From a checkpoint of a small transformer trained on Wikipedia: a variant of Adam for these matrices.
Each number is 128 + 24 x the weight over its row's rms, rounded and kept within 0 to 255. Layers, rows and columns count from 0. Numbers have three digits each. The size before them is the row's rms in percent of the matrix's.

# layer 9 MLP down (transposed), 3840x640, rms 0.0079, rows 3757-3800, columns 160-319
102:135097124165096164128084117159128103161081118114124160144175124121085116130131151085136142145106104165109118113173126167111112142119106125149077143090155148147090122098157145150130096109097093117097127121096084113136148134128140082163126139168109104144189127139079135128185129124146109113156114139119084158126118090113155114080107112138142137085096097148127107116123102173158146142105142109164134139132124129174127117128145149116149160094159156162125107156132085166161163127145150
096:156120124120143152149102122114133109100129131136114116104093087134150139146100130113130118085110121115155090122122124131093103104159121143113158137138145145148108111160138157135126147141135135106139143125147121132138159147126137141111112147171131090155154171107160120167104137094133126099145121206122114156097162142107122095158144113132125133105145161097109131145177165091121107128112141152163103102071186131110159151151152110134102112171148193113149118101104123144155123120145110
096:111128120110148112133111133134160126112143137081130137156112134102151137145113143118154187133153125133151127108163083103106142106128103096136131157140154143125154158125109128114137145129087114111137089129127135113138123110129168111102171155103118168155134130106148143098155125125128134112112171109103091101081126159132166101114171106115128089140128157143119104104150138100127168133113119105143114107105145148095117097140170136164114152149116122136095194153129126122091133101104131
099:125095131094155122133164129120108103138166156132130139161120109129157127114137124146132097090122106136126102100150111141139138135089165162137137118141183131113149159113138110120132121149129112153101090163117139185132119147139113105128113145145138088138122113143100116123111193136140140079081099103197132101053101094134120095142108130172098126117073073116140131126157142115102075141135137119149104091109164112150098104146146130135097082132125137138156100106140121165117133117128152
101:098117155129120082164132119144158101138132147106162120106112129126206149107099150126112124173114131117129091151169133128130124109112142122129140151119153132143177127110132152150100137158163096122100095128126129127120186093164119156137156139131156083145112059144140126119114186100122148121181134145116123144135173136168128154124156109165120127117126136112185145102149130091129085137121149142089091131097103105169143096124151092147112104161144135114151132147141105137142133108158106
097:160117134181162132118129099150128142109119128102147114128133157111130122084136163118093158121154159100133149185135162091122091109133178099155087139156143146069099098111139115125141116115066113144144143087121099135159162159141115130114137161126139127101127122146127111144113114119133110079096152127115138171111122159171135130134107143107104118144137132103169046137149134117087125157125135129144132102122130132104137096170103141142145097102162108157154128120117182109111143142175098
092:169126145144126118148126133146092120132099130172129113067136154082169139133094091134167105090155149102141154133114146118148119138138150096118161134136091095140166109129186148143140154148159128159146128105176129123177149123147134100133093130136145126172123122142123164084122171162130129110173117135115124118119136119147127145116129116097163095125128132143120112142113109154144142076120129151128064131117103114147136177095076093101120149125103101119091096132151130123093129106110122
097:098098118163163160082162117106112145121086142133162138096167105127080121163117165130139146165139144158122104134127128099151109086178113082114126108128112129121117134117108147130137104148121149149143108129115152093159133148157114087089113134132108122160142113152122147154119145111110108154102101100114182136169185125165131152123110155129121126160154162132087124124161127101121191112132120134100135134128102089163124110198131114091156128126100162107137144127120115155078134119149140
103:132100110142185091142135095147189103152133117162133086159107126104109098113098161108086156142136157163135142115180119110171146150130168118122176077132139127137119105108126152132121134132108156119097156091143099153132124093121143159131131120133115118129145080122114143138149116088154096134130092148090114144142110135180184129099127128111176163112131146121114131130103100142110075165141106144150123123160150111132137098140162115107115140161140127111102103110100161114093129083172143
098:123142116135120146108104147099112114162068148143133134160122173111146130140150123120078161125128149109101153132102083154125113137107118090134140111110134109116163095138124126127100149118129143116109102132155117089183111090126152107108094106153106088072123141102122134101078133114124157118113144114159148127128106102181163103127105144154138158086071059144132102155132113154122175143133170113102125150140167088094157057122142106147154130118167082124164152123151128075084155068138121
097:098134098132156120146130095130112120127118083119108143139139108148105137152146105124118141104127118118160114181137133171146104110134084156114111127151111137103142162150125081155115064162173110148150125126153150117123155113194118125152160128119132119160126128148115143084103147129065173148132164103141104142104161128130109137144137133118133133121127148139117124145115135078133123125127168143123142124096125140165083136147160110084125151107108112120151133142177128150142125158098157
104:106124108123135156140114130123097128125159168134123131161134172112150098113111128091100123115142151148138112133148133139113129127119108090153165152146118127115133153125131122109093148143120145146147140079099112128141136120129121145124144107126113177140118132134121151137135147131136130109128105167143113083140123120113153127111101169112100091095135126106175109083152109130162119120144132074157101155123157065127150111131100140120148134118173109122131150134108149144142130135113140
103:121079096140110119155138142136105123161104097151093084140083085106106171140133096129161166168135119119167154153158079140119175151108165106112139106115132174095141102130120105161100141110118154142124136124134161149095099148141117108097129079159102079158171162146119178130130125139076124125098147130126111149199139122113154118134128115144141099121142077093105126138145121124134118143108133151140084147135107144109147137199115125095116098101132103122100120135112104135121086116147153
101:088074152144138096111188136140159103111116122121115119137130143137169100117096098088146161153142095118117100119137136111136083157122099124170125096113105127143106130118157114129129114117071103131111133162145133111114117131132113119087122081134129170170151107111119158147118137167157143147170076148157121143143136158114138130105098103082122163127108121096097116151158119151105128145111125140158127158109139102144113130155135165114112086121131118092132146146065099137150131127099104
099:088155106128091129127135143137134114152172139137146104149126130145102121145151122167108085144131128134161145167111142108104137084125104100106121112168106135146128187106143125106117143131130151131128111134087108157106099149162131170144124112100119156102127110130139144129161133145090148174098079090124114114140118119154133148139129147127108093089111136148122081142111119125151135125130152128162122158123130115117103166124100111133124158127120115122103177118104148089175152123142102
111:140113109130145119181200119137117113196113155147121139131152131181177131144101153185144108180108153110078152139125116151111135167145139128138128152122161089140153157178097125144125161073103124085075144140127126124142107098131135104135142136114117131160158130167082122121116097101143178104133114138108126158137121095127121103109159091131104181119131127131142120115131121146191129136112131110153128118108125146130086182114182134096120095126134141128166095132149175134129120145144109
093:161155101116106132168121119145089124090093134108120112078120179116115113117157142178102081101155152130121118136096155120167105140142128131125114105130129155128137136148155146144161110143145101109150112133131118145114093107103147102114159133116105180090104145136155139118149126179160129135140130117069113093137140162141124116136099153104127133142110146104174110132089140113098133116142165141135139114162136178146109126149130125138138143141122095109116169113143110141099130108090056
092:140132137102136163124102143150061135094141114138131133112113137117153123077173076111128140095157131190110127149092172093138130141120144132156148098102170166117112130088129162155129102133108092117089118140130107117134137150149090101135140068107153101111112133145127128125123118146138132111129136120141132141163112126108168115129116103153158127112138149105116105129096190128103075106141131118172145125087162145084117105159118147111124125074113145149098122152124094154129117088152118
097:108119120123134171121103102171146115111114092144106091101120142134136128149140192110096103146120152152153157147123154136126141144117129168167158120142160106119148125075136095106163132099147094120108111190133150092156108182121106150084142093080105139156109147143145101100117102120141131135124146084125133121129125154124111113138134141091149100119136135155082132107138165149136120129110108143095164100121135140092098140092093102103114155106147114145114160174118094103171120129108104
101:089152117086141128123120131125109169153114127111130107158137130109128125185126157121136163126120131165147137109147122160158101123114103123141100143123107140176091095141135117142141159111122138130157104114126151167127119099128122109077147175106121122123126130106148186116076119121129130100149121135147177177130121098133108142151136127127159137132109115171115149157149084105144130120105208135117149140143079111134125135119139145172120135140144138106150139107189072166106122126145118
104:109124097136110168105125175090106129117132141098099157166177157090161141184110132137144162178103108168175115157133164140124073147073104139085137127122136148187118134114127115115112124151143149056171102114158096118127127124096115104120124096123092142120180171123134122164129133125126114111132119190133101137093112128151095154118185132085104129139147138202134159146110095147162109101180116075107079115131190110154119129073149166152158085169104136136135106134150151161108141120100141
096:131131156148119124110134135162159132146090158134074119108159076116132130140114116100117131150105125112119092170140113126131124138129100123151118080121145114159113112129135104174159108121079098096130128140109160142142163149141145114105069083125134104133100157128088134156102107143096146130095105142139126119163149138157158133114113111098114115149131097121091133129134095133127148121141118094146083126152098139139146121117145140161170151098124114129114104152147095105115108144132152
100:101111143117178158153116091126134144143145125107127126157126144099166141140098082164140106154166142089085109123127082121145143133186167132133153122126107113135138169130118176134116131109114126085121151167121099168126124076163126115133122077140176165114110087090146112107140092151101143099162097127131138090101137113134133124117119140165120152109102171092100084121135125080094125161118126087172073129134131151146120147127174093080119110128120147116147091158081142140113079150126141
091:141132100143142141154158139091125135162150132105110085119119096137155158134152100138121113137103154157112142122126107138128123109103148166090137124163177122127108135117099103150164113124177104117132143159126143124129107118112142132130139119117148100126125166132105103124114150151096101161135129102121137114184134125101146115155093144126107147173121157161122112099151175118127114135108104146145158123113094132104118160176128131116133156084120134113104095181140127121144108129135163
101:117102142156128111118133136100105141108113138138090151150119124151141142188120129107193164150117177102154108146158126141165188133103125124167152129106141131127136135115090082091072128129186112105135160161136175132080161134156098117127135149108072155093145146132127129153154106143121152098133119118134101095126104107127077135158098161180127127144109141135121154137093097064135137106101179138129082113144164123132157125175147125119130141107113122160130183083123126116146129154139177
094:079127161102125073120101091160116086156099117148133173122118134101107119095133108132157110156133155116133125148145121148120132149137138089186166118105120124081140117135129140129136134139152121158128104105098140157130140136156152158180121135180137076063095124129172126175054151112148121132133143134132128153132097125096126129121136143102129129138123078131102112140127074132125114091096141130104141146128117105103118136135107119152148142109121114086150124141175132126106117110108122
098:135113114118146115190152110142138141168127117120136166111131145107156131141140155132113129120130149150098160119144090096115176151113144144117178127132133137126133142128123105143144112135115139159164169125136109140105072141141137143135172174163107121123141165129161116147186107127090119113141154106126169115175140115155168116136119171159150133128128122144119134119138134109092141122162103118148176145116174106150134099073129155137126179150107127103150155114140107113123148126102178
103:114179133108159172132086085143146102102174117155124144139146119185100118130107125126141133128100102115129141111114194096180136158063123118148115101115185124139122162135140169151154113140133091134140105138149075148131137133147148098166121093106124131116118098127114113111113145142136149116126093143117110139137105102095131142143132129122134144139113150140108162149155188152155120101108111130151142082099113141121133130171137161095174112141123152126095129149105146102143134139156092
103:132119105120120083147131122085163150166127116124115115188091096122103096155145125160088093093124167115133117147112127114099170111122110082146145116133141135118118118154075157139125104153143159120117115108094152141139142163151123108118138128153121085166129159120142094139146113136128174131143123136112120154143162100148110111115181097103140144172112155133102104131155138086138129140111143127133152155133099157143093097141104176155148137110125102132156133089138113122133137156130145
093:124131119154132152158139084160132146136124144149114130136139133096096185125111151132101112156124121088108157100112144098137190143147114096122115115182149154145134157174164083097116113147123108128162144121117150137129151129120118129150114171145127127131135130103149116127159157149170150144103146083112094103153130156096089133111099149162168100099109126157116159135120143145135161110162140152147104114126091133181102127124107129157097143132126101120131096143090145068157130159118140
097:113175153158143115154123139160143132150139147126157110109124151141128130098111169121126118059131120125126087140133077139112120144096132115125113138133098117116131086159131097106140111133108106142118101114110120160100159116092071177124129122147153136089110098124132183097075160179094133101163071144151152091166124121106113082168124110154154121109091111123122150165118162129113109109156142091173148129114141154150086131142142110124139105143160085153152125149141118088156155103138122
089:150142153137105140150194120107142111107099103112115114144106127131146155142091118173097095169164140078116131150130135121095172088125141124134120157141106172117153147134079134112136130144140155129139114122098122137089089127146188110131159124158113096142163144145117109146106136160144184163142127087091112158120124106099149118129155096121143118178137138095188107090138104089118139129127117111131115103124098110088130152139144098139112149119132092139111149090161108122093146119139196
102:095119126098129127152108128114138142102148132190106112154163171161109098112151112081154147103107105129162130148110150121148176109082135129101147131133144151141114106095137126119124130128118119173127109114149092146119140123191136111055113115118180141085102104149139128168102097136157115143118136100098144084115131134133121138142136128098114131121107100099132114103156153095111079121140097111146161117111118116134106084091130129105105172145132158114117136173171160120177140109128124
099:104111074102119116113124127136147143131119121121144114132116127128139112142120138138139121161147110163128170133148087102123122127172112147179150150094122156156155098113129091141122150149121145158117135163141086112076111136157154177121130121095106143112108175106117164146103112119109088088138141141127146106118126177108091132151091196128130145128129137127174143143146137115126144136098120141110125130147086101128102153108151137139166165131121101162118118131183125125097140139164152
103:168131093125099109131147155147152105137141156150146140111135180117101112140119151142117061144119143113124125094130119154212112162115171142101131144123176172177115119141110096083073151130113117136107143147129140155122152109115126148097119109141102151161146148130140168091130141108157107132114099146117095105118158151147112113135128114088126140135129114150143108134102158107115185092103116144129133175139168141118160148091106133157164104135089142131160107138112120091143132105153136
090:116134107092133086116104149115083114127071149155158129162071125167151102139129137143145091153126105144080125122159172148107163156111140105142155132112138064109128113117137184097114098136116170133120112142130106113153124124121143142136134154160123148113123122148095133096121116114153151085159109142110091136135108145102123157136142147100098163154113115161112123137140130123078166110130151109118105100101112113114131144105138092109135100116090101128091131093105133129193077124118159
100:108161121132136135125123105110189153182143108132130129125148127110145110126108149135085114117128137191114136084174134104127133112111168135164167161131132140134129100167120099168169091082137145081104129115113099087145158126120098124082153110136127131158144132123103096121157079139103124163098127149100158121164130138102113132111118153122105170168135102136126140087117140173104134158089133131086140126148143129095152140109075131090081096113143156146090107119105175123113092112134160
096:107125184154187125084119091122096127128100119135093069108181146133176123126117152137082119146157151097127142133130115115092136132161094127116144112170150115106189187143170127138146112135167110129109154088119091113142186097155171138110123118125083127127104109109114124085140141152174123116144137130139133141166137140107098184095116124106161100121066141128158136131140127134122117125103125148149140156099130126135132111103127111139166140135117130142122111135176142107133108144085164
101:139076134097171174121115113118105151117157141101125130142130115101117167136113169156136131137138115151177129092132161146123110104139094110085128127148120108125155152089135144170149136137139160121155170139146137119127123110131079100122134126127106088115134145142145097114148141144140113145160105126138066133144176135111109156164132139125133142100144076146102119115087171110147132080141096164090125095118137133116104131086090160132135071169107117133123160178181123122187176145101143
101:111124115158132101150108107112147107143118134115145099159094121075156144100119127109129218136147131095118140092140113174119117119104104128140152122151089101134128176155129156099140122125161117127132114112172088156133118120149109092140126200129116110144145112150144138118159141125132122118108112138094152105145123139098119157157179145139167153116127173121127153122159114146116102154155098139158130088128140122156126165125130091122142125180131107115091079099084152151140095134083105
108:154163105138119162130076100102105128128114112132150137170160140132143168147097079112113109129139134152118153123116092140113137129105143093137093162101166106147105083153128164145091128137138132158161160127146142103116105136142113156135131162128087114135148112126149170097113161122082089129116109149145116125096164106113131107129103118153141118140125171094119109113125152127181111099119107128136075131151163121118114152122132117150142105169155143146101128120107141098130137144104119
099:136161104076186136129150140130115128122130132113090092158118124153106112135138129113145144114122136097125136131112115142156142128085147137119075181121174082115083131109146160156129124160139126107154123122144134117115124151107125109159121113117122141137153135144129156129169133123141105153175127164170131115097106104101121108148111154124140141119097125163100104152103132088185108157158096136148115136143139122178107117184095121131133113101160072125076135105154081117089063110104138
102:130115117107140157132120139124126118081123090125143094115092085159098142129119114127133133131193105093104057128134129127133098093102128132102143108167089134140146129152098153099111179126111102116138134188110134125081106119109162170119066118148152164115115141107126143119120148159139106127159075092093112095117099138137088142103130096169145118098136163107196104149129120170114114125137129114159129128162155158089122134112165115105164116137114154077125136115085142123097110133119112
100:087165120180145132143138113153121174087137121108124112098112132131132152100126147115098093156138123150134146119129115127151099133148097166140110128143171125118139128111108088146123122120151130169111107146058115195152103117113120103135172103129155125101048117171131140136136167132108143131159108069120136078177083124121147086120107131178141122065121071126151139157109114159088129128099134135137144142096137116127119084097104130094148146111161114172175160124130134068132161155122100
# layer 9 MLP up, 3840x640, rms 0.0161, rows 3758-3801, columns 160-319
100:098130109133108143082137119120132144127111162141113105171117146121155113151143142064138174134113123146169133142072164113115096128135142149101130083114138113136144141087176154125132128171135113120112112135067178113137103125093123139117109141064127162112132058112124072156151148130135095155138171139144130115122131159108123097150148144153114157130102157145163105143110131101140089117117119117112117121176132105111112154111132105134105181111109097166177188111134129140126161128111119
102:133131136155091102122132109117167140111085171071113124171129079118175147095101141157138116124107141127114142127115121105125126145130158169111137103133126124129112098153102150139147131164110094131101124115149101131142135121070134145126147101149112148106099135173116136154135122127125158122118161107129173115128158112148147117140114131102145149140157138114119102120147152146085086141130135152125099134151137145119192084143130128149120166113103110135144158102103115120111149118111152
100:164183122105124149135172133150155090129119130107121114155155157115096148099155160122119095133130102125145130122129144126121116114085138141120153130140107100122119132141133145145126130125142179098087148165130126129125150089133112156130079146120145143130141143133202099138121090113140100094138139155093135092171099113134084147086092147162164097113148120139149143106130144172144158159129135133087118160141175104100091131087076120167144164131136125078118144111156147078118075159092093
102:127125109138105129128106136126116148129110121113109121153128127135112116164119164126130158138095156095150120120130128123083156101149103110115158153113101132143144121115102132124188134146152158122161129123125133132175175131097079121103132153108114138150124189092182088136139126143172120152155141144162183113168099124171134157146142146115109173096083130156111133141178103118109121183138137094126128138133126152133104099129144154126137123159089075093121100114103129127119106136098140
101:097155156095153139105125107104059124150084112134139116154088156128120159143127146110193114077121135101140139132137134110130103103115104141113161166154093107159137114149091143112144152148106133169107094114145087123098109123151126069152098152117177151103109119174094082148161125132109139152100109137189101129129137103134104157143152166120069125162156144130126114124061116091140135146172127110117127111158136147129102141105139179160102152169134121078074127172136115166127114103180176
099:122116109154143171117091157134130119083144124116137116124145151099114147109164124102135135093131098137109125109130141113205110139114133150141074164162157171135096136088126106117149087129095142154149098100116096176147112126121119151107106136101121134144119117116114102190171133138127147147089119115150110115152157155155099136099160119122144127159162092115120103137123156134101098147142164116131125123127149147094104097122110174134130133111098111127156188132131113092098155107146114
103:154138130153163158132129103140111150095153092145142126163135102138113138094134155121086122130104078107102100139151159136155114141127093145119128095114166116097088146095155149122111125160118149145161147133150121126108142117101128150134138132137162103120109164155121145152090122121137110117070148109136134159154111168139146133144134125131148121097131139109118157121095123120138125191170146096122179148096113128138122141133117128120095114133141087153154138147134136091133128129140104
101:137126140096085093152141124141117144125107149141168121114128102104147122148144171129128160153151108116152129143176128134147087143137117074135144128163148142134150146158121135138140108098138126130088125154173128138106156150107129096106137101146119118082077131126129140132116106136181123118105193120141123130160137107099146109118144100099112106122123125123130147142119098116135092108163130093120107112142121150131178099122102150129167155090123106183079131099156126117143101110128108
095:111120137149117075136126099135118127161104148143145119128083127148167144128074089143115143113109159120136144163154141088143157159149133121134154126131176155116127125102149141127107118119113131152116122112132111146160137136165110115116170170122115147170131126134146155095052103120120115114139123136163131136153146154107155157127113089093104139135138122145124140082137103115106080123160142136118074089149173126169141144123162114116127158107127120090122128124122114150112138122119101
105:112136141148153138172132131112146121117126138130130103153102110146153137163121152166117129119106126111094147104160155146148138127145143150092150144137169135110123168144153160124113151149176207101163123110129175092119124126163145130101104170137135127133158086094138119145146145098158100132090105120159108167124144071118099135116157119143122101176113101149114142140105111122105096166146145148103061145148152125135127125128113096164088135101135133125177124137107123129122139117050140
110:108093147097099137083126113133106144146132125128110148148113122159121119121131170119123145084122105117136143143124121112109099142128141098130148154169160130106138119142119087127097121108114142108116067121134139132104089146118143155109134108145167156085124132143087168118116103175111151165166118136170126081195128121136127098148144130152084083157083164155140142125083085098107131088129119161119104140135123136160123145139135137089180135115118118111094071153134114120094145117133166
104:140116126152129104106121164137132147125119106146128089132136081164168113164134142104180122109102108112123128159162131106130117091135148153164123124089146140122150097087148142171127144174117134118133092145126172127151148127097130170159083085159122135137142110094141129133155128092093117181084146097119139094122117142150148164120096118170137159131147121157125124125122113151128089105162095103103136150172138167127128122135106117138126133144110109129116122120109091125143156124152152
108:147107107105161132128180118135087158151140110077144124095160149093129114115121128169126105118138131157077127129106129131157150093136145113129134132148119144137144159163122087153072131141114117095116132165116095174100122103172130125154114135133099115123147136128129138159119180167104140157209113105194146131142138111100120104148182122132126118127112094160151100100119139084171111133137154088162086082159102158115135134106103125119148090106145153158180116125118177116116115104101117
097:078096187141119086145169143129137130149102124123110118161101109183145138155163115127127106153110157097112129148122092126166140057123150090105114126135118129118155141132086156140103130145115133138113127134121137114176135155110109163091135169164151148161117107122158111145141145106099095118092132124128139104123076104116113105100133129107131068151142157094142129147145190141127144116119136155181074144136120116151128114096139139116169139100119160133122113109126144093088169106125147
103:135121149175130138151180165147172124105099098124089105083152137127148124127106068110138126124206108111117101113150112130070105103118107116175164099155119083096148127144162115103110159114148141119136134103172121155123156135110105119123190106153160100103125145169124126078118135139159128106137132117191160143112132105174169169146131122124145119138146155141116140128115081136123137124106117136104168140150089081141157128100099122100138115134108127131073092141157183127156124141109178
102:153121133115141088098133089133133126102120116143114165175125163079092148174162126097145112109105113157124182105157135075176123119115152176111124162113114091113127145136119119139111162114127123136158137134141145126153130164119124121157110120101138119124094087150115087116137122111066125167116125104115118138094118115126103156161139136098126153134160157087131131116083118138123120118158154132135168104120113147109155153090128144156139144060129155086138165130154096105088114124146122
093:128126120115148093119128177103152107118105111154172162126130123171084132123142143108127160091105125106137129137121136076112103131155122126108133162104110095132145134140178184101158105122138140132133109153113137126146180119140095132089110149143147135120120128138101119133140132142090136140152108074142154138145166181128147166122128112178147122165133147130105118166146132153093062124101087169129120088130138082119140105149125140111144093123095181118097093132106125103141122165141137
104:110161145123157142123151101145101169106165121171126126131148136132096124079170133108102086112116155096140148137164131096109174097127174140153136124106119139089165118121149153114088165131121152119097116129139122144105108113110144133130096166126136152111171111144174158119115164115102094119126131099159147133078111150116114123159090121138125114135118115146142136174097143120113130188141157119101111145136144120157128138137136114151108165126147120111170164120127139109112171140107087
097:090105086135110104162113137114173135122085130120118155120112116127129104117111102144145104130129151130117142106159133124129167102116097113109146100083125151131139151099144117164117084107116125124143156104099172103106132165111154145150115096123105142123127118132131097133145076087147137146134169121139140100147174122129163112084139151155165174146124116136106136142156134147091156118112123113128121151104122102108094136146137118126109131127126110131149158083112093166100129101116174
101:141111108103132090139156153115111159116080123156134133114131096134119152156150131101102140105137159112087147121116160091113091112103112144132136138125106148085090155092091143149151104107146140147159135122075119142107168159158105162143147109111134150119120136131114118120075144151150147158145143117124190148100154097097158151189093168136120154121127120082102117173130101131168140160133107131109097122128094148149148139151128144164096182101103141118125098153098084112149112105117125
096:120135145120123148102128090116121103107126122158178123133156132135140145149106173117093111118172105102114126087149119115143091160115104107114160182172124104141126181130170132092093134097137143150145137091118101172103114110139132146128146132128099181097137132153155147132118146145135128132106131097113114161157117150115151129111161143138119112131118144122139163142132146042145124116133167122153121119086129087131116129142098127138111108129135128151120150082134165125126125097070118
099:148140129143142076113114109130127131120158143163115098144149119119140123123166123111148124126132107130151107155082143114175108161096109068118123136093137115153137149103114065163148139156169141074082092112138151119162104119108130141140113094113160137135153086164083128133121146112137155085074102135113110104120132176091122120088159108145123164150162115102109059125126126153113164166137096093097096137160161094116153111154142132182188085123112096117153167120137113157134172133111179
095:159134183136150135144096115148120211176103119094145133116122122139103101111176157113152136139117129123145111123109134145140128148113094098154153148095173100088115169159129149130117152143178113110141146174112120124100127125129147174087157121146152125115062116055173092104134113160148073105120108134086130138148121128101149109103106124106122126096134122162161135091103140150141128174103128132152102113113168101144081116133131090158151180165115135145146103128138134111155132141115106
103:102120104115119153096102159151147095116106138150092134120153134117117157103133134093105078141108109140094144110118132175124130143099112110104112112139114136141115130153118129142112106155165139099150159096110136170115127116160139164099119141095114154147089117164082095126130190145150062145132179107121126121138088110143094164136128113135080109159122109141121151143136132113140120125103139136091105159143153104130129111135151113168094123130130174114093135115116145141126154108132116
092:103127138121135138089116107101152143148120202175142173159122093099117129129121083133118108127157131132116178104137163167147088129136137086109113094130189129150120085140082147135115115135087102115153108115134116129129116121156122163172102076134138135133164135116137157126115093119138093137148120149144157103132126069087114143172153147092130096109138134139111116144134133141142083092137116118116101117073152135166112134125113113142129126139109087128144145151115115147123127124150143
099:116166142112153138147078096164136161147133095158120121136095098137117120142144178128136129129172141170145107114112092113116110104117058120148163105159113138122128147095100121116134152129151137163116127128135093111138137097145156161145091132083141142098118056114132103160150110157134155131192084102098131077126149153158091166115152111109131147132161101110118150129114118165101165132129131144144141118129109092129088125177169174149167105104142163119143101131143109125147103154149089
104:141128107154147082169149144098181122182114104151098085110111159136131124136129153121138162147166139116131134116133118101123095155143140102137137132130099155152139110165128149098119132088143121125117125105141123123116142109184118102117120131159125197152119094104138086102135103118143125128097130107141103152138139121100191116145114125109174078127112114126125114135076103132106117154102125145112142120114160106092149189140149091102123156127125151115176145085160102114155095153115129
105:077149144157128123093099108133095161130131100094128104100106133134147139138174124125120187102070113114173129104154140064097113115095120129124163135133139089146147103146117095127114168149121149137146143107156124194143148136097160141088151102134083174108111079083142145154103143152147130150102121119097093132144140114157131078135078129130116159148108156123111099119131133171122129134132164166108060092122128139141150104122120146111138126103135120119122107177077146150083077139132131
096:106116123111138147125083110110110142128087154089113089120115123128110125148117161154151166096129147156108134174181123161105134158182114126135114145132115128144153131122085154149129181153134134160176083162125108096130137125130119094147121154104130146153132119113128137167135148130107164131146114144133116124114117094136115112152110133158147154140136131153129117133132144130122128073148163090095101099140115137104116109085126121109121123144130114157095124119126172134112101196157140
092:157120149082097141078163159168158127138117157156148114139128146141126164156078119152167115108124107170120118106133129156110143154139104080144157103120127133091152087137102150076118128133080128142134116053138133147130150102136151097107125129130140131134083159117148118137093081142143131099122104121168135123164142131111124148178140119111134118127138122109162108142148152166094153120130129147134131117104109085137139150120136141106148157152141148106187072134129135111120088142115103
099:120138094139180154108115148093130101156080124125086095111150116118113138134127156119093166140138142141154119171117124156158133132110122098047111127147144107160169136164151115155147122181136138116161124121151138123129140072121162127117118117189103140129131083100146108096125173149163087135114108136122135120090163163115127120156087116100144095134118155152155090148152084116103136149146109100126086118109089109119118129160119105154151163092132096067151138099142127159098107071094141
103:126110135085141122126149134150143156128128136114126108149122124147151126122134154074144114121134110144114129093126172138103135143144131140131148149117143156129143124113153139206107124153115136135108131139145133135150163089132111136163114128104159097089145100126134122119083102122149164179129099111146150110154104121106113103155122100135115131145093084149146146095138115106107121115100112127114153125159122096097133144136153113132116134151128125157097115106089102114124127138120147
103:132101114139130151143150103108085163144072118092099136130161132102122134089165115088130096126151104158149142110136111133136098127124120097115162116139157141105100120146140118128149153110093159156176117106130070118083154143146162103130102128132078124126107091119130111145099095123171153097186126140118101140098136138141148143137136159143131108117119099159128090132121111139164131147161110144175163146098183179161081145147103124117131102139126203133135120107121118127128164142110171
104:152113126128098146117157111115116129132077134141145115170124092129171128116145098087148123099116111126149152086129144133138124098120159176088164126135191116130115119121087179119117105132130076165175119132119127111112132133126103131138111138096127145119110133164096138126093133143105145112149156150106098149113116114142123100183104142122122119150171111141109156100111141105116139117184144130120156112133119121161121127157127091131154102150129141111162124126156130135126154126120123
089:083143107116134079104138168119140128154112136125157119167152121140166138108143144147141159063157096140118111098160123133158131143099176138144149145134121115133125113133150110157140140143122158138165186102145146108133100147116139072119152149146102106096103111131127159143101132145175102142122156115115112134145146109087152107140134111125202117140119136149128170160144079120094106128133152125101095146130135162131140098136116116151163117122072149151195107113144133120095153111136158
106:107111105110152125114083110120142178119103141117142153149117113151164119103123142129114141145096126142139079139104141134160117135146129109095124116096098167117118151146107155141148083154103139113104117138138127091115102140148107093125110107127156098143148115119120162132153107142133102122068116137134156152149103156129119086160123095097133131130143086133125104073106169156119137134105087145136113128132110160132127089129120098128130133128105112110135105112128111126148125079168131
097:139121138108148112182121111119076111119173143172120134139126103096121148106126133126116122129082162103141148152118172125117135146129143114107136143113094131139155155154110129106111113158127114137131144126150137092120100106072144098079119169139118123179097100116122129125126138131098122154089161133106150144112094103141128106122104129127137088154118090147146094064139130116093123169142112123120103141120191135123090158125153112130160146117114140122103119126131082087105164131114093
101:117141129115129108146132188093148117093072158111117144114112141085137159143091132120144142132117129136177135088132118106159135096154154113095182109136103148150148097155121150123133151116149188127125151117132112125116150165156117132127103098121147128161152098095141134124116099114161100154118129108113134142093094117101160121120159124096157139136116128136136132154163132155113148174111129099189132135154106116123129154104116133104128173107141118112114114115122137114111134101110108
098:152152148132107137119117123145135122152117172133137156164133126143139144126110129112164100143105148129146115128199150140126112107159131144161124111121117166109107129095131164101108138114148130158109123148138114127151113162126115154150115144126117137120152129102112130164178103100126090094144132151098148150174151155111149182111142140149113161111157123117133116120125148131106116111155130072161164103138165151137125164081111160167121124126112099146161130134102102137126136148115139
103:152183100138118114129143104120119108183125117099168118132120116148145060123128193146130148136148130163121108175101146113134141124089155121144166119127108105112127130152125130126127098126151142074145120131121133110155123105134108135118173102129148129160145143109141133096102115140073129099138161123138153152110125119150133080124129146183085138129088109132113137133114136102132157111152072131114140179102123159101139143098154170126104134171105117132141053129146180153175118139094114
095:110163145106078087115146114089154130163129123145145100106136132159128148158112149126111123138133128150093111146111118166083088152088101136148165103116173130147184106098139135132117120129137109128138114172133081090100138071078137108131089081106123134087132137101153099102130182112175120174091146142107156127112135156148142114132178081152098117122106115131141123113096098096146140123119125083087150122161143112126132107155147107167138074108127098164113125110121126124090100082086127
103:147130142125164129148139166099115102153087160112135142174106087126131135117152136118142119131149123144119113112096115116112141129109145099110117140130110099111123095136111105128151098152093148129145085134123156099089116049129106100131111069134125113129114177169083155110125135144104114162157110133160116133119096152099149138140126101177149138121101150114137149135123106116133128181137105132158105147111101087159146112110136097085122105084086132087098114102134144166131126143127146
100:108113143147122109187143112137145144113094135072126132127108123129127106128141146108101130136126134127117097128096126148094124125140147165107136153124152110150157156104171143143141166132116183111172139124108175137171151144108098139141124138132177121116108151094164115119075184153119082145098121099143130131141139122179115084090115094122126126133181115120126141168115154124125163114132137104131100161123107105123146136099104154128148134184149129193145187096134126142106086135151136
104:125130155171131113149147104126154171125154118121116133106118122198109113080125174134158107115187142158151095128131128122088123126155124153159135105136104147122128172147145138119135134150114163154108143151111089112109148103154098108145134090103107132166138107119145127104150118137157135164131139147100137106135157115105127172084144126109055089153117140138120130121188140161138110120113095131158171137115117135141116165106137106156068093113116177121122121168140153122106142114172151